Weights of a small transformer language model.
Training: a variant of Adam for these matrices, 456M tokens, 7670 steps.
Each number is 128 + 24 x the weight over its row's rms, rounded and kept within 0 to 255. Layers, rows and columns count from 0. Numbers have three digits each. The size before them is the row's rms in percent of the matrix's.

# up: layer 3 MLP up, 1728x640, rms 0.0535, rows 1125-1179, columns 160-239
# down: layer 3 MLP down (transposed), 1728x640, rms 0.0507, rows 1125-1178, columns 160-239
# gate: layer 3 MLP gate, 1728x640, rms 0.051, rows 1126-1179, columns 160-239
up1125 104:133124129102125122131138192170137132185116095098139133151141154112163104137117131090172141135108170108090102127089147129147119127145118148141141158104116108137126126112069138100160218102125141143151088144136147138097160149135126106129161148
down1125 104:162151132102112161133142189159124115141159095097158115109140147161160170137090128142149116089150126115080138133123160175118089137107097117156132135108162099183138171141162155058132108093144151105116113113116102152094113143155097179121110122
gate1126 098:179158109171101159158136095078137086136153154151102132119155139093146142115143138142150124155145154116119133150166071130143162112131101150190090124140113134158112153113146120138148129126165117143126079140125135108090131160153120132114141139
up1126 098:126144143102141138121121112126102136140090142088094139185123094109123136129130074101149115161108113096140134100120095123147108091181143102136106096116100142123132174151144161113125117124101113115118075116108130133111162124135122129132118114
down1126 095:107122176162094097157089139151108119123124180138127152149135112087152146118112120114127127102135132130161150163153059094122108100121135134130131117145129139129255109168080125152141141146124131101150131145148132127149122120160151118130133105
gate1127 094:098117115121112164069099152147109107119115135170211157118119163133120135144132096143147108175135132125134112122114117112114135135125166102123094096139158123146112116162113119128118110132163112092146105166107101107106121116110134126119132114
up1127 092:151142124138080116156158136080143153120121087112091117126124126161140113078139144120119146072136124148125127150150152131122139128096127108131151155137097165094133139148145094142131128138097148152139095128132124149110150128125132095107143121
down1127 094:128126073143108167134160092150146121102098154122129127144113150088138177114137146139110155123125085167095138104123105166087105106157136137102166113111109107106098185091161146124137139105103182166086158099086111147102147170153132127118083141
gate1128 100:154159110165144138138133126116178123104106135126121124155095145127167166111087162129157102117133119160121124092121128140126115121076130116187142122133132134156118110124111097172148148157120151125151085109130131159131146132114119146096112135
up1128 100:113108109115122176110137164145102146159132113117161140129133159115146097141157095121118122133140129111119140123126137123133133100134121169095125095141153128106129102133091080080076153074134067097141132135116135112152122100115134135087148118
down1128 104:158107172160099153097137103154136124130114153140115122156112122130087101130116122129228133135151132168155099151120127177144135101140118089121111171144156114174162159114134119150136138145135099123137158113135063109151116079140078139134089113
gate1129 103:149109116127132136164160109137115089164123117119132159116164090116124137114121130110159143146099170081075103115094155172088190156144130124126108104144135134151115127138179139154133136111124159144161126117116137125156109143120123130123098143
up1129 106:104115086173138154134107182169094142119107116138119164095117123125095100133162094112134105178107105123089135139123125123130122121145136173078154167150153127131120133170085154109105133132133155120134131143096100111145129095141120104078151120
down1129 102:152119111178113165141108173130147146136099136134167118080118054097126154125141123119123137123113103101139165159097103118110108123132157108092126121132122143126111146100121142172145099189111151112154130119110103114161173109107133153091137108
gate1130 098:140127126165115133126142122104158106144112133128112135096156144118148100144103087137110147123141128118141127132088125100146163104122122147148111127172202149146107121140119116141129148125104162074138121152096113143113127096161113138090141149
up1130 098:130155172095096090118128165168135098144151126139109134158126122129090140111138152171146106130090155119137154129066142153120111125095084140117148167130127157078115145087124117125123111134128142118142140145101137161128134118119148138181145090
down1130 099:169184092104117130135107092116148140115100178129097108144152106118118172149122125158127106151132142134113150108139174100142080162157146143136153144078115141163145148112136115135108108176151129107118122116116154107157135119137128121119124134
gate1131 103:095143122085104129085105094130135136119140091130136133125172138144151156115128116119162123105085137096104123127131150099091151137097159137133122081109155135105112107106110148130125144163107178133176143140098163171119132104121106109149131167
up1131 103:118140118140102126095108115124069128151096085133093172174092129144144117143153145140113140083102097114130105120142113158097109124152140134138164135124090119114134094090132128054111155143127114119091124180106110120099113079152129147120146136
down1131 104:180148141114173137141100116118095146108118131144103137082156168134159147164083071106115102131166141149134139145103116120079124138090122105108100137122095103119118142111102158140168139182157141126105158095097140170100129102115137139154091115
gate1132 102:121099134127156174129135131168143149143125149132145116162117183148110136170143140132156089161142140117141100154147127125167133111133133104142099115140111091146105142122151136113138147138152130079149060132098143103150136152124116115101121081
up1132 103:096134056125108127102130160112134093144100129177129152089111132130102099127112083112085153115113123116134089139154083109141159149150139130106125163122145123118121118161100117107075066152142141159105121114123155122128102109126075112145167154
down1132 105:072132112136140127133097114140129123095087157166109162105126139088141100102127108162115105137111111125137176103107133178100135115098146152122143141094157168168218120083095137144144084127160133109106139072100116164096131146112152095133147097
gate1133 110:118117122132119159086126104094108168101101154132130103109165107117173105139154177107108171120101119172083095139121162130101119104120179118140153140154175141126111116084132141137134153109115102126125150129152148154122134123124162115154094088
up1133 111:135128088146147125151140118105107090093141112123121170111071120132093138112116104118127141076133132125115118122141113119124189153079097157093127132116110148101133111132131076098134134160068140120110126136145154132102144107106128113098138104
down1133 112:153105108149094163120108081168136134128124111122077114129104114149124182109106096146108129155139137157106104109184102131152170124138131097133108107108082102101163175136138132152125137133126106134081120123144119129137130113129129118119126125
gate1134 095:130125103142150133147141131113091125144165116071120134137122112126125147122130154157132138132154141133136132147135149113167147071132196138157167155181160139095119148129140171100126170108124170128175119164126168138148109166101188152136131087
up1134 092:102137100069126126156085146092092127119139130194148155102109149110136084133136127164179131105121141156123137132127150126143141113101143088105073174149160114158100085144123127159154130114090119129157095156168173125141199089166151104145094068
down1134 098:155172136131157107085121140133149135102132142112180163140125164127091150135145123132093099147119133105163109143134121138126157119150090126143165092110136120078215144131147131135071130121099095102097114116127090143125111107146130093129116171
gate1135 100:167139095155117131132119148108109105150122122129103139127126105128157120119139139127200154127109111089142123107143086131138158121182119087118109133102145096155108109151127139137115152117108134177157137138151150150131116113163144084121057147
up1135 098:136084128161092110116109050148139165149091141149085122112108098142085106051124094132107117135115143117160117144131207142113140148068127101139135128078118189103133120125100132125155166134145143103145122140087106117089170110082126120157143143
down1135 097:155129116137149115136112105119123092130124152093169155147118123120109152163109133086143151136148096137134160113136137110110131086143114149128130092108083124152047136103128109129121144143126118137120127184097127091089090068129139132148144119
gate1136 099:114143081080078123145114165118119115157093136127148139113148137110115104157145125138141141143154156162158138147139114143121106156134139088116147151126091141097084109146149144151169103088159163121083083152092149096172140152128164097113115106
up1136 108:109139081148137145125089195119116150148127122154167169119141130130126105089124092150141143152157160156172118125105111162150129155093158093110161149121153146137105137173137148144154134059130146117119101139146169091154122152121115098089096123
down1136 101:150151153158089114170133154103158160162173123169141189159135121119113156118117140123128133131141127124130147149125165157102134169118075105131115144147113107128225143105135157090142127105115098101151145160124073133178115129123141164122107120
gate1137 099:114117084139114119102142143144124155169115119120137101113187128111167085093118127126080136141143143133134146154144113116129098143142120162120129160143157142153105130152106103132112101113098116165145117149126178090110122142152113101118106134
up1137 102:138135152114181130135109081107108141115152097112132094140106159103140142099142117127106128113107142158122099122149159119141124134176157122122131097117109136151126074102145120154149094117159103111128144125175141110132136092084068128170127112
down1137 101:131132145099122156144171122082120106117157130095095164159110099108142178149150117162089111135165135137134115095097143157093093133127141140130120110123147109134141116139132137136123114089121133102099136113109108119151094121153098078174147110
gate1138 104:164085138141117131172125113109137120149103092157109095092132132125122116123146122159101097097143168125088174135099106129138121128110156124167109133124139117143108145091091150132104115128106154137151132121140143134091150159141147119122102151
up1138 105:117161168124145138143153121105133150137132130150137115121163115113166133108116102136151148116135110122117115139158127104092112118151096118122141150112126141114120120135191177113134141146112146146153135133130157123111133138109147131111118137
down1138 103:103181137108092167126147102095154129080108094146100143125116148064133134105091175135172111111124120115147124123146121087147158127085120093134108156084142116160138109087144158137158110115082107123169125124079149175130150094137119138133155078
gate1139 100:136076137146167150141125113150167146098127170110148096135099100142128123104118147163131120110139128098140161158167117126117095125112152158112153119109113158118095078097120146137153156088122130115157116090169161123154151092150145109183117116
up1139 106:130097116099178140170122138114116114139124151142079149145154160131139130139104157151126131119099139121135146129137089142139085113138126109132148135127156119120122098126154129114138124127127124129103129148103144132101100107095134115135096110
down1139 103:132146103105078120107130160116153162146128060122132159123130143109141157118160188117131121132116147145149122098134130171097120166094123119138124133151129119138165162143141100125136110158093137141125134160139126122150129100154139144155146099
gate1140 095:154107134110107136117139108125088114138129084089135135165107097146148097124135122099136128114093115113131137117123173145100130145141143133141145127120130144135118093066167140148137115131116126098106090143113130110159133133102150135094124132
up1140 098:126124143076158138152133128098102133074130105123143160169143130133166148133117133151195132117128141107109129127110092136132165121104119155116119155150130122144129093111126136158139117125103104144150138133094124145150119097117150113142110115
down1140 099:092115107169114137150096146146111151141172158137113144086122136117141153095124162128144133130112104103126144109089081122143064162138172123105134160129128064148110138171147092141075130115108117084128125119095149122136134124124174105146131087
gate1141 102:135116146110145106106146127128108147132125114155095103156153126042109117115103158172147059149152117163145156137164164112113093118127170145150109146143107158170098155188114121108124171129127130118090133174110149107158118115120117153101112142
up1141 097:135094159135161143164088124133116130129091138173164129126112096147126121133099110131097135115119142119130099097142080090123120162106128074115108113118152129125120147107153094104079119099117115137156152096151155093110097094093125126150194140
down1141 099:132155109111134125155102104118133098145120142121147166116142131139173111096128111131141115127098088161143081159155154130131121157126128105128102125133110111082143148117122151162113112186128147147088153088115141079139184114114084093066110116
gate1142 098:076131106143129143101094097155131124059098125122119110155132134147150159150130121098153089124133130136120111108108088164099118073101124092105138090136166131148128117116092149165146182169086151128099119118089119147150144068099091168144068174
up1142 096:113113130101119106113084112113101162176153164163117166135161125128108133137140110132111110107104181119139152134143121124108099163162108113154132156126153144111117138110136149089145138170167120112111139098114093130108081133140190159148150107
down1142 098:102085110109164108139109086110095113091169136115141130142162136123153115116117133079117101132119110185152133127110161154075113118136143156110123132109160168154049127112073130133092146180118137084124104123111133145104148097129151148145088111
gate1143 097:092123098103186152153130118153137158092109115149183133114142138113138111119126105145106127100141140128106116144126123157157155148114166120144097134116108117153127107141090133154113108136094149175130160137092153132172101133152124104111089107
up1143 094:167111157131094127132132125148129116148145161140170144127159118108107115071107077155111135095110162116178114140160141145131157169129134102112119112112122121161121124122083139135162122151096146132162145115151109158134139114170165118109130122
down1143 091:108178106113085127101126118084128091153160137144127109104148158092080089149153141132104118134134134131113124133137116144099108138117124143101129129142093104117211127137150097124161152117116139137139101134149128152119161136084113120130148125
gate1144 094:082140130156108140109182149082162121113119167127144133091121112152172105092131124115121093084127157136136118159155155145138131167129134087114143103130105140144110113121090136152101101130090202158134133105095121125109159089141137089121134135
up1144 095:104098160122135103143138157131128162175134103102134134116161104121067151137131155101130159148115137127093118111135166122062168140155142123141113159091132162105135104112140119143177165099116119117133112145142124157144116143097167131140104137
down1144 096:109086149134141158204138116097161108159105130122147105150123093135171130127106113111127098103121154146157139132107146119133125159123108106129154123158099131126130120135073119153105088142102132105144176097130101138121145113133100137115120108
gate1145 102:107116146130141135124121150122135134130115155093104112168117108074120164106135132116112123097132144119083121098161127103124147100084131120115112127149144123120109139108109125120113125118151163129097112133126133146163121165086130125164116107
up1145 104:105106170091117115140111149112080123140099118111141174149130138136151136181120143143126176105121147114131108105083107087116140160138134113103125123145112105136137103125118112121120138157123128090139130166126108103133087086143132166134102134
down1145 102:095139124096123081126173123110145132166091110126189141092117141157087162106118118125159144130084096080110172133112158101104102101128103131132140102133124091122146117119108130098109130145118140155140096137117130122134104111128122115137153161
gate1146 097:104105104147138153114095148152125114083124127135127140118126123114117125109134112107118114132115136154106104089132136123114090114117142108123099142118174125180114127094169134149112081124108139114114134111114121142124103114136096140101091112
up1146 102:122142133129160127129082088155161127110157128128166111143121160130102124168132143155137141160120116128106106136128091148136144170147118100112133091106150130126133152139138147120162168176176134118172127123119122118119105079137088148194132128
down1146 104:136157137146150133163144102117161097094142108155126123124146133095125140142109113155154144126116069111139133130117068100130164069104182089141128128100135136099129112154145140116140125145146136149102124115139133144082125116118098119124100132
gate1147 101:129119098151118085115081187114162124122127123138126129128113126098102127109116083095124114118145106102135098136113108104126106147153126101160127139114112136085102129094159128110089108108116147137150103131133164164122125134129124151149151101
up1147 098:172172100111120136182088107146102151114086109159102150115140118109150099141102157158111123149136120159087138134143102125103134136119062099137124121134103123173137125125154131101083171122123090146086151114115114120115108104119160100155116128
down1147 099:125130133110139145140115123123179079119170144117176141134121097117131138136101141104117115098119153153138087118143162135095139124119091148101147122121150116121133096153123113140136151128105145116100161118160114151125137160082150080126120185
gate1148 100:142066153112090165135105113101093092111120104116124096121125135135127189120119108106128127129151142151119147153150110127102105115109124130131174101099137151078109132136141176161115102103093185115147102114124137141111153123128148106144122077
up1148 099:099126129153099115135127057120178139145136123156123119133149168097125124082104113173107126130117095125109164146109144084132113174102128140135144114101112121109139109123125184127077128119154122151164127170119147151133192116146066124190118152
down1148 099:181115134133129158151151118155127105112139171156148119104146163087143125127101161089144140142138090125113149157143146159113119096124128159151164111107111131131107138128087134142125139172123117089125074189132136145142166136140112129095158138
gate1149 101:131095148100100147155098170147155125120115150139170109142125147111099124120124146114114125100142101107127120134131148130114131137159134103094085117120139104126112114088110113112137114087111125188133162122087140106137118089107143118159121110
up1149 102:136154115123127094121116121154123143169160144096124109136073154111136096163142099117121098171143121124121083110151086144161156126151079156112108144128120127135139177120122151169131161125142115167126105137127197106126075143104114158076114129
down1149 104:144116106132102134133143103113153128150157107122155149101127153145124110163120137155176129152132119178056106121132159114108163124113138142160115131186155149140169120150119191081127163081154079121107158135112115135122128148149130152111111184
gate1150 103:145120081166152130134121150157172167113105129105115172164112119152134120115143151083138133116142126084105118136125140141177168098134108126103088152121118129136101068126156136100122094094136099141154122146126107130134142144104177126162118091
up1150 105:141104158124112151120124135131123096152095093147103117098150108127144114135097154147147170106137126124082098126144112107125148131133130151129121099113136145127134132123117125152162132124126130181142108083108168127161195121140110120162169084
down1150 103:106121125118094121066150156159104096094126093184089142111125116088147096170103133098135107104106143141116110140130113146146118055180127159095122102120136110124128115120146145139110234163104148132110104136103156120076146103131136117111110153
gate1151 096:138140104117106166167123127146144140101143139135157163111091125129134166117107120128117061121103129147129151123114128144061129143101146138142132099155132137135103107100141152132128102164117139124106133158088110143085108084114131146133148165
up1151 100:166156147127126097080174122141078139148130149107128122111149115111105126147135166132118114175104160138123155138109141105123135127112089135131159142121119119075129126150147109144150125098142112098149152141110120153116099129104124122120124173
down1151 100:184109084138114131108155161166121132148108156135154116122116102128132091165123161136086124119117138116100142136110136125120093182137121083169159157082139172149032111129099156146134120124164069118086118114132131125084088159113111136120128109
gate1152 100:129127148120128155145104145105110127095093169096121111103092113117094114081114150138099090115145165176108146097153124162157155145123138162149133159145123129162119129168116146183119146119119139166136152145142162144129156184143115122146129164
up1152 100:125124134100116146108156151116152102118066134114124115149136125101154102113139161094095092137129115140126123128162162134162120090097103131082104127129150126155113117131096130181116152162121115150127140166105152126121125125131125120119091127
down1152 095:146161109139138122124167103113138107108135137110118139155128177120140107099110112132119103094131152157150136141170120147115149110101131110141103122091127109144243132167159119130125147151139113132152160114150128123174134117113086149144122091
gate1153 104:172138116131103130106115157177099127151100138118130136097138078108176134118113140113130151167138134121119133097108102117137109136134107113177118106110102102160126125106133094091080130110115100127156120136115133146096128113107178142109101135
up1153 105:117155107124156081082090136158159072126105133136131148140145108134109129119147108117119155111128114119153172133123070153125103111127110119125115148105126150096122111091146114109145121149073114096073152114117141190104146137138104133128107150
down1153 103:148133139072126121121103180138138081126094145106146107149087122144127088113121133131121136128160160145115169167068103164127110100149099141145118088134121138117037101096140133105171114107152120090139158107142151123116133120142135165144129105
gate1154 100:103103108125103111137143115129119130107095130123133075116173088094096114120125145149151097126154075145167130156151118144135138118110189137126095154136152122169106114149130144140173119131093162103118131119111116188120163148120138134159099091
up1154 102:131113152157120146101164121146148145111116087134133120122106125127125147165120116133171132157131098143102143090141147077140112147111109146110107097140077082164125160130114146114137108112143107118092126108096121125130101082108066125126094098
down1154 103:128107166138112107115130136165100134113131117131126167138138120154122087106151124157119135139146152142124144134097142141131120129112138128155102159085093141157127149151130150124156129081127122134162140108091095127111149118082140115102119098
gate1155 102:174095126098164181098131132132119134105139135126118077163115122085155068093110152137135082112164099140159141147166112133115112103106159146140105092107106132127104094104138137157112077122135146160104120145089121129102156106109140098156093152
up1155 100:110163127149080118134094113105134137142127143153166142096121122161118155123143092155098189124101149129063160104111146113156149145166157096165171167156162162109135124113124100095114122159112111110123133093147112118175134123155118140130176131
down1155 098:101113153068125097145136136146113159156103141142192169128141109113157158139109102095107143136107079109158112159123131164129126150114121141135108159180116125098085152168158162161144137153101163111157083159115087115143114161136143094128151114
gate1156 099:160173121129079105107143151113102111103108172084178131136131112123112142128146153103108091173144103117097126136146109146129103104166126183180097137136119139128109115126125129173135110136149174140136118115120141125184129114146170096121113080
up1156 099:107103127120146140158147085136106152156110056181097157090171126126135138087115136139145108079109096094152176112133123137134162129106108097043139126118123097117144161143152107121131165151085120133123135121146105147112114124138089137120133203
down1156 094:129125143146124127094131158158099137129153103141100150108130137094095100101117149138132110114120080129149166157097136139117125087095129094082103137121092085117000183150164120099126152126159171124132150111119082125116120136160131106105101117
gate1157 096:114147098123145090109163102099163135100091125101093094175112108124141087141150140094167139096111147100096116125157143147134114111143106141151177161122147154161121093117100147121135136119116154146119136117112136146129093105159113079114131152
up1157 097:138141099153119140119136161083114083147106146124114129098151137133191112133124147105146162094157122113121098141179114124113084147151170119148142188123115129141124102091114129108121125136110133129113106137143117137121157095125140113090141177
down1157 099:120133106154128170150182135113162119139119140134103112141120165092137114103091150073143108160096145119136130102142151128135091076143145147108118129126141109116215123140117137101074097143125160139129117153096129132094155138171151069116123137
gate1158 102:126120127129143098122103107140142103129060171163079117136130132076154053094142154106173128144102149139110115128114151172100095134111135149163126140144124140131105096107108118123113138121119103110101168110101142102145147119157148144129070144
up1158 105:135108116079123153111104167132151105083152083135147103072140140158120157129105147144127080140149126157131168163090134120112098181102129116102121135105093118114139117167114161157165163154090095147137168104122126134125144110153095126114101132
down1158 102:092149131141122182119152098143125123111107121150109117131120093147085149158131121172163133121163129085161093166121155168080109143094097173137123124157100135101065159163113144142121123083093139110141125141149128156127131151130142088144119116
gate1159 098:114109130116074162101191137124135097162164126143152134142165126105121137119149158129122087127122127107097139062134102117081119135155097108120119165170152131087101086097176178139140102083100119096138133129128122100107136152133149140100102144
up1159 102:150132104120102157164103137101080098120119103149085118111156145169155149156108155104175144133126108120109121171123148181145083097161112149131156107111101111171141089140171161146143109155166092116118137132102131135116158124078145116120123167
down1159 101:160140109130116185152119106113069148119143130157083096121131121131123111131132138127122154115137149100189123112113144149143134140135097117101140104079123121091119131127146095113125110162159139120176156127088173109151131099116125102157165100
gate1160 103:125152135143071166078134164111139139101124149172126149164118168151119134142093143155161120100135180185152157092093135143123164107145133158145101097133134123122122122115146114137113148116141121129126136132134100114087144104129162134126119080
up1160 101:119112113162137130113140128178080106116112133104098089087151116104161138141091110103151098094112143155151120072103131122148169158122131122142146154136135180154144149117090133097150151113132165125144134145166102123132115107131128151121122114
down1160 102:139167127088129168179095158090142130115131141199151152136136124152097117133105111150117153124151171130141140117122180152133142121148114142135098114083098136109059120098124099082147141141175113163166107159153094136118141075142107124130120115
gate1161 101:142138146093136123108152155106115097162137148107063096140144119127143142100146112139144145137100106168101097160076088141148151113118150132121117133140158126132105132095134134107111165109150165107088112147104164150108098150101143124121149079
up1161 104:136113108137136161122122127201110128113067172102143110112162084126145163104105138132147121116098125128105152141120087113159121090092160171120081091113107148134121117139144130110102100082155110149159096142109145124153139091156167142097135111
down1161 104:110151076147143090130157128111135099109099108119094156145124124155125069108129123077160091137103118083102130129080136109077104132121122166106086086155137079108141122127135155114135111118126106089172152171122116174126126124101133133149126131
gate1162 098:112088108174116155103124132121117132123128143090104117125124135093152118106110138151134102135142139158140138098116113111073115135114153101138094119107137113163109085126105118096112069089143159090119130147106126144152097096083104096162078114
up1162 097:155106126066105098134113127134171060129115125146145135127153140144128127140148142069125153136137113141105130135163127148121149125179123122113132148136164146083137135105164153156153204143138094116119100136150113105093168137094156156125133119
down1162 095:124159090098082135147105109087147136127105114132119092104121136145107114143132117095139161128138099122090112165147111167129097099125102124148112135188143131106022148148148128183148078144113149153153083079143154146108124117109103143141130134
gate1163 099:155112082118096158120145122156079124128100150137133106149139128080139105128088084126163152115171102095084117138111130120148126141167152129127096131119158111155107109178160128105135162140140135173100091122119121123150141122141127134147147108
up1163 101:141097140157118178128157080184116151140085106107149146119067094140137162130118132139122127108117075112120079141117137104067124114125139127134180134126144121111134178113131139156116154142140114113135144123151165201120147141112103125114149110
down1163 102:101154149137128106125122182118108114143126153160105153148129100102118136124102092116151131138121112121130145113132129150124182105127143154128165155109104143107146127110142145099141109129141105101080123119138082126159172139169098105087111114
gate1164 098:141120133142122118140138095117170171135117104086150081177098140143132102130105124094109108094110131107119110148163080117091141149125132125173141093114137108129105119104105143129087079121152158144120139133119132115102116107140097155146178098
up1164 098:118138124099177076144140079140102134112150113151131119142096123137115120103135096101113152128124100099117150148130069132099121159178088124132138130143128094092118105123155149114089130135109153117102120158112088121093105135143108130177135166
down1164 101:128172110135133121171092122095104122125101153134159143122095135086147113151103109149114151095118104145135130087144124109057137118150156119126157120121122079097130118093132138081165127129096149122093136146116128104131121094111132149132151106
gate1165 103:117150125155108135139141119091092102129077137131113137159133107057160091086102109111133146085109137153137140118104099190073116115133169083140135086172108167165112117141101166120139117139087139088095140127145117102106148088116147125113127147
up1165 100:119135131141107124150154096097094119142098121127112119120172131122137077098125112114112095103118147134118109154112134134127116117148090116143135155139114134131119180146118130101105127125126132165126180110091151133094130159097146072072123137
down1165 099:114093098094122102173087098171112134136126124146124154126115133126122116138106136119093127121128121111162114102086152074104120140128133137132155099145146125123129094161124128150123094129118099139107134120098098126117148099116129141149154141
gate1166 098:102077128102120106102089091110138143138122164123154127135114158116110123137137118140119097177143116091170138117115174111119071126124144121117116114123101115140109154120085081096152161147139142089133142131112137150123156139120122126117151103
up1166 094:118141119099109128105148163161094120128183120107123170099167119114139112122115161123107122089110123117109142134090195073089118163099136102101092138106125110152117118152094138152125111095128127114128148197109100122153139170120120125131119151
down1166 091:132100117122160170143129084107198135115156118131114165161114129109139113087144126164135113098117131141150140158135113126144080124142165129129103116124156148121187164136122085120133100117136108100133125112132117136138119102122124110082152135
gate1167 100:127118106146156099142096102087121153165100109126142110144146133147127117101138129130140118139115127133142121151125116116102127128169187105135136130094112137142123109055131120137128132109092120132141135150086147138121152123112114166139130072
up1167 101:126179135175147124151108120108112156129121130123106071121143137176167105103118129186133161155076160122127112142085116110123072135153158102137081100128096148128137130141135132153123122114111124147154115113121156128118053102104090161151124149
down1167 099:130095139108145129149147095127104105167103126111128138119141163139125119119145122146143152125140107117166130146095157124112114119159101114128092098098091142090191124131098057165172131156085120095087120161147108188155078128154115090131126094
gate1168 104:208118141153101157090123154120138140163143155109127142154135132182141084103141120135150093135135113150116083141128094118178145132118142154137139118158146148106109113155108188117118090109115154108180091148140145136145179126141147135133104110
up1168 101:104146110090116128159164135145081132140105104120139144110139108102149134122092126120120085135165161195153128159148116146118125142097116112110095113140110137134132145118147164094118127126099114149087201134126099150114127145140144094113123110
down1168 100:102111141177143123073108177157143128136134104115109105183166153162135131126113098139106141132189153157097137093121149088122118154166137078157138136152112153083101127159109076140105108101101147131120139101133136156142158162162124142139143153
gate1169 102:186143156146127162066139151148134102159156132102112144142150138108121133124129094125098160120116097091072095135127136132141117159155143108163114057143159115153105125103140115103146142085100147147136085134164173104164126099139142119127168130
up1169 102:068100156149120151131129121082160125152103125116112118171063089191077102148130130126157103130151110103134125152177125142117143138097121085085134130139083134098135164123136137162138159115132103148105132070128122089134169161136188132152137138
down1169 104:113143204143112119130095140156130132117095116128139153156109112183082101146085093158106122130132092104077098122124126170125104165142097139159133148135133135140062116119157149130164112163105105175121152077148152136166142136105120124093140156
gate1170 099:195156099126143115129128156086145128154138153149139144086153126117119056135135182130153133135159155178119134122079102133155160171129142151150108144147132097135111109127166108084146117163144135164073157105155180153103142157176112147107140096
up1170 099:127148139122093170108119168163107163092121106137115102106136170167110190077112109095131075179126120082103137161110167131167119120082108167114126152127126115176128107168127158136108124094149145112150071093138155128158122158139074114123142112
down1170 098:109131143147116111089131091172122141111088110151116134130164078094091146160094115140124142107087157138138101104106093122105142152122150141103092143120108176149049144112148128122143095105139118133181134102116169117130118162129085135103143128
gate1171 103:168112132127135131107138101116139125125117151119083100125127164126139138128131134113114181102118124158116113082089146107105122109099149144118088137121157126141116120127098130115140166153138168132131132115118163119131139146131175153114064131
up1171 102:175131126088160136149121148083118136134122153121119167137128119142112147175119164115125109145120118171121090140150104108136129107149124136138136095140172125149126118094167070135171133124167125117104117095129099123119147081081116111119120122
down1171 104:145127140130112116080125141140148177156118134152115140202086095144133144179114166104136158116142160129112071117130086147146110132066119122141141135162142098128094127128138135133160134137137166115143134150135104160069100120155160156155110104
gate1172 096:157122110105120127112153119155127117137128134103164140117086131137145146120103124098118154089136112148100113132133111123155144084190140121137129099105128131146103133108113136137130075151140164107121101107118155187109128140160107136152152133
up1172 090:155136150112113098133135113119195153115160090116128157179151142098146102116174121161098103127129110134131177143128112127127150160148128166101107103126092138109132069098117064112104074142106110138084137095121191131127153143132126167105118129
down1172 091:153117125133123154136141103138139137155122105108126144126153118119134118114090132157150129176138105170128112106113136132172113148158105137111121166110093158060160172091145128129125161135169083104103148133134096130157121122160125106087119161
gate1173 103:137099154114119129118155133120108144122132126092124119146124086113095125101121092127139094143127143130163121141103161174118165110126156137069117149148154117133108154139105153083121168199121165114079109131095110161141147142163124164126157137
up1173 101:105137100120138153115118152115117105148095149139104148138103160142131121130135096122152144149115151131142103138099121117142112144146147102160114165121123135136135105103119109146131132126114122126166129127116149116113160099122133162166135151
down1173 100:142098108135114140090068158110105117160097107111109114132098128145115152156125104081132114163145127162106147136113132089109117157140126095132160106154165116145078125080151119095137121141140124149109146136124141080142122114108083108150128114
gate1174 099:129117114142109111135084107102158147120156138141150158145135096139128125096084129073111128154155114135130078126124067116110101147106132134109130137121137116094096090113106139153126130130102122136076117115129130108135163108159098133152167160
up1174 107:115135129128136161110133115116127136155139155121111127112140090105119175073098137152099133128115141142085132119136178113167106113148129113160091124140108153136145118169114126168142083078121138157172098132174155129155118132149134089115128153
down1174 104:166113123141121161106112094133130159158104131108120116113113122145098147139155131122137063146150167118135140095140128167123091153135110095146158145124139129120021128124168131118129152108103142122100158141168135184147126168123149142102111109
gate1175 101:153118109091135111120098137128118100135112135140102118184106123116080136104127084170168167150159113103110126123150168139093164112159135145153135144098155159132114111124183119124134132114082149148151078175111141137132143123146145122143138140
up1175 099:143102117072113118138121101099127125108144117147108143122122124122098133117113109128139130164131116116117170113115144116153107105112153180115130127167136135123140145158131123145161132122105155095110117172139120155168133129146141086087111160
down1175 103:157093151156137125151130121116132123144175122141096103119172138151153124140069077160131092142126143156136111091112109158157094120102141157143176103114130112115142147118179138133146125144115128105161169164191130132120121159147145096143089134
gate1176 098:160089142149108128116117084117151150169135113103181089097117185108129111146141123110135117136103104129147093084084100173126092127158149141136137082132122167136127122076151165089123130109131155140138110117144138102110141119132117212113132111
up1176 094:120141121092124062172151106127070084109095125153133100110126103134182128123116163113143143081138085120140110160119128118112119169113135113157127131083121130136133131128096176113140118155129105119140139144123115159136117104133136096139146134
down1176 095:108161126136133158150165136119131096140179143110108094129129139163172144115141113136104135115072112170104078132128122097123143145141142107108150118133104126137121109135122148125094070117134146139127130156100124107115142176151136078083131124
gate1177 104:166128103105086106137141089177145141144138159124125089127156135131116106143141142098149148126146104133143141121151116134115124126132140133176079153097059128122088084122176154162130102100143162135125099109114154191120141149146179114141144096
up1177 110:135158109087091106079119129140142094142099130145099127101143112094100145164156134097148154127111122138136132119140126160083124127138112079144126126106103117096103125123161128175143146095090133116146109111139107077150148143124177150146114096
down1177 104:124112119156108118128141155129090148119125120126094104161173155127082127156118149110141111111124103098109108125126076115157161128096119138158153154132155112125196154109142112138093087096135096151110119103115176134173121178097118161106153133
gate1178 100:119108127132155125126132099132157099135062165156122079088139057128140117132097117127114111130097125165126120133118143143117071119110150130119125114116140124119119129113165127122138146135109144119123133158102113105134123163104132146101113146
up1178 100:119101171115093123129125085153115139106107146136170071153148081110081129139098146119113126173143116144136168151160174142092069125100183173080125129096123130131136144132142150101104188143173134118136142156126137119129151087122131123128138094
down1178 102:180154140126140127149129102141136169151162129096123142145143126124106108137143093109117103130171118143122098133111162130132142126121118125111114139106144114144114134154124136120133116151113109122190161174158110126141128150144079141123146102
gate1179 101:124143114159158098105127169120117158102136125142114122111081127120139100111134099183112119096117112128144109135177124121122171136135146106163088131108124110135093099114159095161139163131124111161135092117134119097113136159130126117109152142
up1179 098:111144143117106123149153083142153148149121155142087157120165080118127134124156159132096138132098118091129187112109104145104118111166129154132129112113121108127133139085133133148101077099134113091133168111135141149128105119150136149157127145